Weights of a small GPT-style language model, trained from scratch on English Wikipedia.
Training: a variant of Muon for these matrices, 90M tokens.
Each number is 128 + 24 x the weight over the matrix's rms, rounded and kept within 0 to 255. Layers, rows and columns count from 0.

# layer 6 MLP down, 64x256, rms 0.052, rows 0-63, columns 64-127
[[134  97 144 142 132 138 144 145 105 117 111 127 133 112 165 140 126 123 124  90 145 112 134 120 156 135 138 104 118 157  47 145 126  91 114 128 110 129 171 138 150 113 117 125  95 152  81 134 154 154 162 124 162 141 160 126 103 122 134 162 164 102 122 159]
 [112  97  98  97 186 133 137 142 159 124 147 127 116 101  80  89 117 155 146 142 120 122  92 116  96 127 148 125  81 139 140 112 141 140 188 167 168 109 123 114 100 190 139 117 108 161 117  83 147  93  92  97 150 131 122  93 108 103 121 146 105 158 118 129]
 [147 118  89 160 131 145 133 114 116 155 133 108 131 150 125 144  50 123 136 142 149 152 143 181 122 108 139 145 147 143 113 164 144 130 145 122 106 154 134 127 137 128 126  91 121 105 142 126 113 100 150  91  92 168 121 133 142 130 132 175 148  83 161 122]
 [144 140 139 133 109  71 113 115 125 112 106 105 112  90 127  84 127 171 111 150 167 106 112 162 127 118 176 135 116 109 171  90 100 119 115 130 140 156 142 119  78 121  94 117 135 156 137 116 152 138 122 130 109  76 148 153 162 144 130 121 149 168 116 129]
 [177  96 108 144 135  67 109 150 110 124  68 128 131 101 147 104 163 161 129 125  89 132 141 122 131 136 130 143 118 155 101  72 136 154 108 148 162 117 121 114 127 129  98 120  99 142  78 124  89 134 121 131 131 127 146  75 144 165 130 138 163 201 146 152]
 [141 132 132 181 117 148 114 128 133 114 161 117 100 163  76  82 103 126 109 106 105  97 157 188 109 127 127 115 134 131 133 113 136 159 148 125 100 133 117 159  92  87  34 127 102 150 125 155 129 131 137 128 186 122 166 110 135  84 159 100 149  81 132 167]
 [137  97 116 137 139 123 111 157 130 120 150 126 109  91  95 170 108 114 112 144  90 134 123 140 118  45 139 144 148  99 109 132 118 141  84 135 148 143 151 159 136 110 135 158 136 150 153 168 113 135 151 123 120 148 140 123 117 165 132 157  94 117 133 133]
 [122 139 148 132 128 112 134 130  74 114 150 142 145 100 104 113 135 123 145 153 165 135 109 155 112 165 128 137 143 123 130 111 145 144 114 165  93 117 140 113 138  96  96  99  98 149 162 154  82 150 188 122 163 134  94 153 113 141 108 129 142 164 153 134]
 [172 123 145 141 155 120  89 108 141 119 144 119 161 138 161 107  89 136  96 145 116 139 104 103 101 117 178 107  95 126 149 142 135  80 155 136 129 133 119 119 157 142 141 136 157 168 145 112 143 175 156 124 118 134 118  95 137 127 107 153 182 116 162 135]
 [107 136  96 153 147 115  91 111 112 156 170 118 141  99 157 119 148 115  83 103  84 109  82 156 149 174 121  79  67 133 157 129 143 119 162 137 179 101 153 110 135 164 117 152 139 111  83 159 126  96 117 111 110 125 122 141 126 131 127 191 123 136 123 131]
 [114  86 101 126 125  97 134 145 117 157 138 131 178 148 148 162 112 144 123 107 155 131 126 125 101 111 146 113 193 108 157 137 154 120 127  70 145 131 122  90 140 135 150 109 100 131 151  83 138 150 118 123 121 108 141 100 124 125 125 109 182 137 109 133]
 [119 123 131 121 138  98 109 130 109 130 137 130  85 149 139 108 111  94  96 117 122  87 143 123 142 136 115 152 161 125  72 129  88 131 115 108 154 134 140 131 110 169 109 149 152 130  89 114 110 131 109 114 132 107 117 125 137  97 121 115  98  73 138  87]
 [145 137 116 143 163 178 123 102 125 124 125  85 102 115 143 145 140 158 166 138 149 152 109 153 147 142  93  98 132  98 119 141 156  83 124 104 132 144 166 146 121 148 134 143 139 146 156 140 121 103 137  93 118 100 119 119 120 134 161 145 172 107 103 124]
 [ 80 133 165 129 103 149 133 158 147 136 124 147 140 149  92 117 125  96 103 143 130 154 131 161 127  83 110 134 144 133 109 159  91 118 126 127 116 149 138 114 140 141 112 146  89 127 129 154 135 133 133 113 143 159 111 153  87 112 146 186 178 171 103  89]
 [100 128 114 163  90 146 145  94  84 140 114 118 126 113 158 110 123 121 120 135  98 150 141 130 195 140 128  80 117 122 156 123 130 146 136 140 130 139 104 126 112 104 157 143 153 110 136 106 158 102 117 130 165 114 106 169 154 100 189 110 131 141 144 135]
 [121 159 115  72 139 161 168 131 162 106 113 123 175 124 112 101 126 131  96 162 143 134  93 134 128 175 148 137 122 133 173 144  95 132 122 118  85 132 125 131  99 142 130 113 135 107 140  97 117 114 136 156  98 104 163 129 146 138 120 195 115 124 118 145]
 [150 109 154 131 136 144 147 131 137 128  80 136  91 132 119 180 160 146 117 150 194 149 157  52 150 174 117 146 141 146  97 116 140 105 107 161 168 133 118 117 122 145 157 170 163 158 127 150 141 135 138  90 155 151 148 164 126 104 106  99 103 133 118 148]
 [170 115 154 145 127 109 168 135 146 129 139 104 126 122 155 125 153 139 134 105  85 132 147 139 152 150 121  88 109 111 142 136 170 130 133 139 102 116 122 135 124 160 117 123 151 134  97 131 124 151 117 132  96 130 144 151 145 156 162 108 142 122 131 128]
 [163 129 128 136 172 106 115 150 106 172 167 120 108 163 167  61  98 120 129 106 106 119 117 136 106 146 166 118 135 100 106 119 136 112 154  97 113 131 155 139 161 188 144 119 101 144 153  95 107 114 131 146  95 115 141 119 116 114 129 121  99 140 159 146]
 [147 140 139  90 143 132 107 112  81 120  98 131 146  96 148 103 138 125 140  92 101 151  96  91  91 162 161 174  80 117 155 143 105 119 156 104 140 141 147 109 168 139 135 140 118 168 110 109 148 130 170 107 101  97 158  88 154  99 103  86 176 138 134 122]
 [137 123 132 150 134 118 143 129 121 137 154 144 125  98 153 149 155 104 157 179 160 137 143 164 146 177 131 147 120 158 158 130 109 131 112 150  97 140 138 109 123 122 126 124 124 112 143  84 114 131 129 112 144 105 144 117 141 114 151 132 145 119 105  97]
 [136 104 125  78 140 133 119 126  99 119 140 155 109  94 114 141 138 157 102 123 115 147 120 151 114 113 130 109 166 128 189 150 111 133 107 127 161 173 118 156 110 130 127 137 141  90  95 139 124 125 102 109 138 101  79  86 161 113 115  95  98 129 114 120]
 [138 149 118 143  51 176 122 136 122 153 127 142 153  79 163 121 125 138 176 114 152  99 121 123  93 109 136 116 170 100 167 142 134 138  97 106 126 122 144 150 141 135 137 113 134 133 159 133 105 115 158 156 152 129 142 165 123 126  94 147 143 114 118 134]
 [131 108 163 162 120 138 117 123 145 143 135 190 115  93 113 152 103 143 117 119 135 148 175 161 137 139 129 137  84 107 115 129 124 102 135 109 122 127 142 128 115 109 100 147 172 163 140 115 168  89 165 116 106 125 115  92 143 101 131 174 128  83 140 111]
 [124 133 105 147 108 126 139 126 142 117 136 113 154 148  95 121 116 163 147 130 156 115 118 132  93  99 152 169 152 144 127 128  62 161 118 102 127 114  96 131 151 125 121 132 147 134 154 111 178 104 117 119  97 122 135 128 105 101  98 129 104  73 115 101]
 [135 112 111 133  91 108 144  86 145 148 132 133 126 129 141 151 130 145 180 168 135 157 156 123 124 109 197 123 135 113 100 110 142 164 138 109 109  97  85 130 164 154 111 152 110 143 100 104 160 164 153 149 113 110 125 134 109 116 109 131  81  84 138 130]
 [162 104 125 103 135  95 126 141 165 132 111 152 143 116 100 129  97 125  96  99 137 126 115 129 148 149 102 133 140 134  99 104 156 156 150 105 129 111 130 128 159 106 138 130 137  88 150 156 131 127 120 134 114 124 116 151 178  79 128 164 120 167 108 170]
 [148 121 103 121 122 141 140 115  85 127 116 144 161 129 106 148 144  99 119 165 140 130 148 129 116 102 119  88 117 102 114 170 134 100 143 142 148 148 145  66 142 111 145 104  89 130 107 152 128 142 153 137 130 121  87 146 105 152 129  88 124 137 134 111]
 [153 148  84 144 111 108 171 130 139 130 127 131 145 120 138  74 136  99 143  71 118 156 137 161 137 126 176 113 114 164 131 126 131 121  92 117  91  97 116 143 111 118 120 131 110 153 123  76  98 130  90 142 132 161  98 155 116 104 108  69 112 128 152 172]
 [143 124 129 140 164 110 134 117 107 126 126 148 118  85 124 154 142 140 125 133 134 104 108 132  95 126 144 128 114 101 124  99 115 131  92 108 120 105  85 113 153 117 152 116 110 140 151 103 134 114 121 132  91 140 104 154 121 150 110 127 149 121 136 120]
 [123 145 147 135 132 108  93  92 140 105 119 147 126 164 141 155 127  95 137 114 136 114  99  52  88 149 108 126 109 156 119  91 111 135 178 144 154 106 127 117 114 163 156 103  96 142 155 127 132 120 118 106 143 139 168 108 164 124 122  59 114  86 100 154]
 [152 135 124 109 116 153 125 123 121  94  92 102 152 118  92 103 156 194  91 139 125 131 168 157 123 135 109 136  92 110 191 103 110 117 118 131 105 139 110 130 124 108 114 119 132 139 182 123 159 132 205 144 107 138 147 149  93 119 146 132  93  80 168 111]
 [ 71 160 159 171 108 108 132 134 149 173  94 121 155 112 125 126 106  93 158 120 121 148 179 115 152 130 153 143 124 151 151 136 123 144 141 107 144  83 118 151 109 125 141 143 182 135 150 152 133 132 134 112 165 120 141 104 141 125 130 103 117  90 137 159]
 [ 75 127 154 170 133 142 125 158 154  56 167  63 125 117 113 150 109 124 125 121 145 130 118 104 111 131 126 144 176 156 158 134 153 136 147 126 121 145 116 106 128 125 130 167 147 147 137 110 181 130 118  91 129  88 150 123 107 125 132 125 146 154 106 127]
 [108 152 118 121 135 125 119 127  76 150  97 134 100 124 111 124 158 121 129 133 158 135 113 100 167 121 137  95 110 134 112 156 156 112  68  91 132 141 128 140 104  94 139  88 126 137 130 156 130 118 105 137 187 117  87 121  87 118 165  95  92  94 113 170]
 [131 137 117 127 118 135 133 111 113 129 159 129 115 146 121  99 126 164 130 125  72 124 105 154 133 141 151 152 125 125 105  95 131 145  99 153 148 149 171 165 136 151 105 141 137 144 170 116 171  72  82 158 115 110  97 125 159 163 140 132 178 138 149  87]
 [171 139 121 111 128 107 146  98 140 141 133 102 106 142 120 133 136 143  68 170 202  88 195 141 142 129 162 153 150 118 107  91  92 106  88 163 134  96 128 134 114 128 165 102 103 114 117  93  99 112 152  84 142 142 151 153 124  89 137 112 131 101  92 118]
 [126 116 155 152 124 144 171 120  99 184 117 160 122 107 154  70 180 146 134 120 153 112 124 135 146 114 125 126  98 176 122 132 164 105 126 143  69 131  96 164 136  99 106 128 113 151 157 103 103 159 128 113 118 148 100  99  95 139 150 113 130 129  92 150]
 [ 93 119 122 120 146 160 168 104  97 127 132 111  97 139 129 155 106 119 150  95 115 178 126 165 125 118 137 158  90 157 164 139 110 129 140 156 152 132 120 143 106 112  95 180 154 182 136 134 125 121 127 128 114 110 125 112 120 106 116 140 112 117 129 147]
 [137  86 144 150 176 147  98 124 123 147 141 149 124 130 162 145 147 102 147 124  87 120 142  60 158 124 106 137  97 136 106 129 118 132 162 152 123 147  93 101 121 135 156 124 108  99 137 140 137 159 157 118 191 132  97  80 156 132 126 124 107 110 145 153]
 [166 107 131 107 143 170 128  97 126 189 109 136 112 179 135 134 132 115 171 124  96 128 140  94 133 123 115 137 127 146 111 110 128 148 166 156 131  86 152 164 143 118 140 149 142 150 153  94 109 129  90  89 148 115 145 124 113 119 101 143 135 146 115 104]
 [155 118 131 141 129  93 111 131 126 101 182 134 122 133 119 149 126 137 160 110 110 115 135 140 157 142 153 128  55 149 156 158 127  82 109 139 137 123 124 136  93 137 124 126 128  99 132  92 145  73  89  94 129 129 122 134  71 116 119 142 155 115 167 154]
 [ 82 133 124 138  86 154  98  94 133 115 143  88 123 166 125 129 121 140 142 137 129 106 165 170 112 128 118 125 128 149 137 155 160 100 132 143 100 144 123 133 101 104 101 111 126 146 125 140 151 111 132 117 122  99 145 157 140 156 158 119  83 122 127 140]
 [127 165 111 130 149 183 138 103 128 143  85 146 186 119 137 131  91 140 140 139 124 132 187 129 143 117 145 101 119 131  98  65 118 103  99 124 119 124 132 150  78 113  88 122 128  99 130 140 126 123 101 121 131 102 127 131 107 149 132 137  87 198  97 156]
 [114 119 125 126 134 126 109 139  96  68 181  99 152 108 172 129 173  95  97  71 119 132 136 100 127 106 152 115  54 143  98 139 135 138 131 150 149 156 152 145 125 135 161 119 110 165  80  89 116 154  87 106 147  66 127 138 144 122 107 124 122 134 129 145]
 [136 150 136 115 152 184  89 122 102 171 110 147 172 126 119 125 153 129 156 117 116 101 156 133 158 151  88 157 124 117 123 123  86 122 143 117 103 113 140 151 108  78 118 133  70  98 140 111 146 111 144 156 168 106 166 157 125 116 167 144  98 174 122 156]
 [123 157 140  75 170 142 100 132 156 143 145  81 128 115 149 110 158 125 104 128  37 137 119 190 138 138 106 120 108 134 149 146 103 120  68 113 113 136 146 102 123  96 123 126 121 170 150 139 129 125 100 123 126 138 164 158 149 140 116 148  99  87 121 149]
 [136  93 152 173 135 174 117  95 132 129 131 113 144 101 123 148 124 102 134 125 133 105 138 137 145 152 159 162 121 133 149 131 100 115 119 130 148  92 151 139 161 103 165 144 197 107 150 139 126  76 126 143 109 145 151 125  98 139 145 120 112 173 143 131]
 [118 103 126  42 143 126 121 122 138 154 133 155 129 122 151 123 126 134 113 133 102 145 158  82 120  81  50 114 121  87 185 175 183 145 119 138 123 137  85 129 132 139 193 151 120 118 140  76 118  99  88 117  95 117 134  77 127 116 125 127 196 141 109 126]
 [129 122 140 175 127 140 144 123 142 112 138 110 140 134 122 108 136 122 152 156 105 105 143 163 150 112 130 159 103 101 101 113 147 125 134 124  97 102 169 145 106 101  96 114 155 131 175 140 133 101  98  99 140 126 145 109  91 154 143 128 140 111 105 139]
 [110 124 150 111  90 166 140 165 153 131 190 133 123 107 200  98 143 140 136 151 153  86 109 161 154 126 121 110  99 124 157 122 131 135 136 126 156 130 140 139 120 121 120 108 101 114  99 170 116 120 119 131 182 140  76 121 112 100 151 145 125 131 113 138]
 [111 134 165 143 134 148 166 139 143 120 152 148 131 141 166 135 139 102 134 135 121  89 168 128 134 134 124 138 114 191 103 131 131 186 158 122  98 101 157 121 130 150 139 123 112  98 149  84 125 126  92  96 168 174  86 117 153 105  84 100 148 132 140 131]
 [111 133 127 125 145 139 107 132 131 122 123 129 131 113 149 124  94 126 122 134 142  92 143 116 114 131 115 130 123 135 190 156 137 129 122 113 141 161 118 135 143 176 137  92  84 146 143 146 158 115 170 104 117 111 116 108  99 134 137 114 123 136 129 164]
 [136 106 117 125 110 114 107 136 160 115 122 124 116 151 108  86  81 105 105 108 133 140 178 165 158 147  97 143  98 131 134 132 101 138 104 141 112 152 130 144 111 151 153 170 135 108 132 159 120  90 123 138 151 144 144  93 109 143 126 129 133 140 138 129]
 [120 151 149 139  78 152 113 110 186 176 138 142 126 129  98 197 152 132 153 128 157 125 135 140 121 138 141 148 153 139 140 157 145  92 140  97 114 141 178 136 144 129 142 121 125 173 187 105 122 101 113 150 181  93 113 135  65 118 129 122 126 144 118 146]
 [108 129 134  81  83 124  82 110 123  96 137 142  77 113 120 148 104 156 108 131 105  80 148 117 150 131 122 113 120 126 132 113 154 159 111 129 134  85  99 142  97 163  90 142 139 124 119  86 148 129 110 128 152 134 121 170 102 161 112 163 147 105 122 138]
 [151  85 113 144  92  99  93 151 109 126 140 113 128 179 116 144 157 161 120 146 125 118 135 146 154 160 139 117 112 146 111 144 159  97 136 128 146 126 139 162  87 171 117  96 123 125 148 134 139 125 130 108 146 135 102 153 139 113  90 130 103 144 167 134]
 [116 132 103 150 148 163  83 139 128  97 170 126  85 126 149 126 161 126 111  98 139 153 174 149 147 125 103 103 174 120 126 108 145 158 137 136 139 138 102  96 144 101 145 131 130  97 117 102 139 168  94 105 115 147 136 147 155 123 100 139 157  98 145 105]
 [137 128 113 124  84 141 116 130 101 136 111  97 117 166 101 160 139 107 133 133 140 136 145 108 168  78 169 135 101 118 104 100 137 137 140 135 162 112 141 127 138 149 146 128 154 144  96  81  88 109 113 164 105 117 133 128  99 119 112 139 118 114 141 137]
 [143 150 103 116  95 139 118 131 122  96 129 117 112  77 125 102 128 105 137 127 135 164 128 153 150 132 119 142 139 125 126 142 145 135 100 126 166  87 116 154 109 133 144 112 105 121 115 147  84 117 126 125  99 113 138 104 153  97 112 167  81 168 156 103]
 [141 134 116  99 146 130 139 134  76 117 133 144 150 153 149 135 137 110 130 179 124 169 112 119 144 117 174 109 147 174 123 154 166 137 144 120 132 138 134 135 148 126 131 221 121 147 145  93 117 127 123 153 108 100 145 141 147 100 114 158 151  83 117 169]
 [169  68 125 114 107 132 130 133 180  66 137 117 131 156 114  84 132 139 139 121 111 110 129 155  92 165  89  88 141  97 139 125 155 142 151 116 117 159  90 107  86 117 120 124 115 144 108 134 134 153 153 171 122 146 142 148 164 142 130 144 142 128 172 108]
 [114 166 130 115 115 133  86 151  88 151 106 128 138 148 121 124 128 126 111 152 116 126 108 115 145  97 124 144 173 153 141 143 106 113 162  91 152 157 117 127 173 106 120 102 102 139 145 127 130 159 189 155  98 144 107  77 128 198 118 108  69 169 123 128]
 [123 153 151 100 129 146 102 172 171  86 106 129  97 131 120 176 165 123 142 171 100  85 158  72 125 120 133 118 136  99  83  98 126 146 136 110 153 140 159 137 134 123 157  87 151  82 115 162 122 163 141 165 125 126  84 108  85 134 134 117 140  93 113 148]]